{"bias": "none", "init_std_o": 0.00628, "lr_head": 0.00552}
Each number is 50 + 15 x the weight over its row's rms, rounded and kept within 0 to 99. Layers, rows and columns count from 0. The size before them is the row's rms in percent of the matrix's.

# layer 2 attention output, 256x256, rms 0.038, rows 243-255, columns 0-63
104:44 54 51 36 29 41 06 25 35 51 47 54 43 40 25 27 18 51 68 51 69 57 64 71 50 34 47 36 59 51 73 48 36 50 53 53 44 58 37 43 31 51 40 32 47 70 48 30 65 35 62 43 61 37 48 39 20 58 37 38 37 56 33 41
076:64 43 58 72 52 51 49 59 23 65 57 26 61 27 68 32 55 41 34 57 49 49 45 29 31 60 37 13 77 44 37 71 48 61 33 63 49 64 38 46 39 62 70 68 78 39 38 53 50 33 62 57 66 60 68 73 46 43 48 70 55 62 42 53
083:67 61 68 46 45 63 56 50 51 17 65 66 84 59 56 71 52 48 39 64 56 45 38 62 52 25 40 62 60 39 48 19 51 54 67 58 59 37 61 55 67 12 42 58 60 64 63 32 43 68 46 43 49 59 61 60 39 51 05 62 54 55 78 35
096:74 48 56 49 45 57 63 41 26 54 39 50 69 45 71 73 46 55 40 79 34 84 69 46 71 40 50 33 67 80 25 44 55 52 52 80 55 54 37 44 75 57 52 59 67 56 45 31 45 50 53 46 40 90 34 45 46 48 31 45 55 30 73 48
104:41 32 27 50 27 73 40 55 50 23 64 51 59 51 36 45 58 62 49 40 55 50 56 49 53 53 56 27 37 56 30 34 82 56 70 34 34 26 55 56 58 65 30 45 85 48 41 69 45 56 57 53 66 46 46 38 55 65 66 43 47 35 42 63
115:44 41 38 40 68 50 26 58 37 52 52 40 69 40 66 58 48 43 30 42 40 44 42 64 29 72 59 42 54 46 46 61 38 54 45 50 56 59 67 32 48 51 44 74 47 43 50 52 64 55 66 54 42 53 69 54 50 53 47 49 68 35 54 51
094:69 28 35 51 62 54 44 26 71 45 23 53 59 68 13 53 55 61 46 46 47 55 70 45 37 45 84 58 31 31 26 74 41 64 62 46 58 52 27 52 51 45 36 40 53 47 46 75 55 41 66 70 50 57 42 77 68 57 37 42 69 65 58 50
091:52 59 39 52 67 35 64 54 31 57 46 39 71 42 31 38 75 62 55 37 37 34 64 48 33 74 44 47 53 33 54 50 51 54 45 52 42 62 42 71 24 44 45 85 64 57 45 75 18 21 35 47 47 49 65 55 40 33 53 48 51 51 56 59
101:33 46 60 51 56 66 53 66 45 42 51 55 36 58 46 50 51 60 36 15 78 46 56 57 41 62 49 45 36 31 49 86 37 51 32 52 67 56 39 54 49 50 53 40 51 47 42 62 62 68 50 52 45 45 55 31 55 11 44 70 54 57 58 29
077:59 65 65 45 40 48 62 44 04 60 44 44 46 86 43 55 38 46 68 51 66 60 32 58 48 38 38 67 23 56 68 29 40 53 49 37 48 37 25 52 81 45 52 44 24 59 63 57 60 70 46 53 87 77 43 25 80 34 43 48 58 64 40 81
101:16 53 43 51 38 52 34 46 51 32 81 35 74 41 27 47 40 43 63 34 49 70 42 72 68 68 49 30 52 65 36 48 58 51 60 40 24 30 50 51 39 61 38 52 82 54 44 49 56 60 71 43 26 68 44 67 66 78 57 41 65 25 42 54
121:60 49 50 64 54 52 59 60 60 44 40 48 50 50 49 65 74 58 63 43 52 35 59 30 71 46 48 34 56 53 48 52 57 46 39 30 70 57 53 17 57 48 66 45 61 43 56 47 60 61 48 47 47 49 44 10 42 43 55 55 72 52 44 51
106:49 62 39 30 66 47 57 46 83 49 50 57 49 37 40 32 65 58 49 68 22 32 55 48 71 49 77 53 32 51 47 48 41 73 41 57 55 60 52 56 31 62 47 52 68 64 32 55 53 48 59 54 30 65 53 50 29 34 52 45 46 59 26 50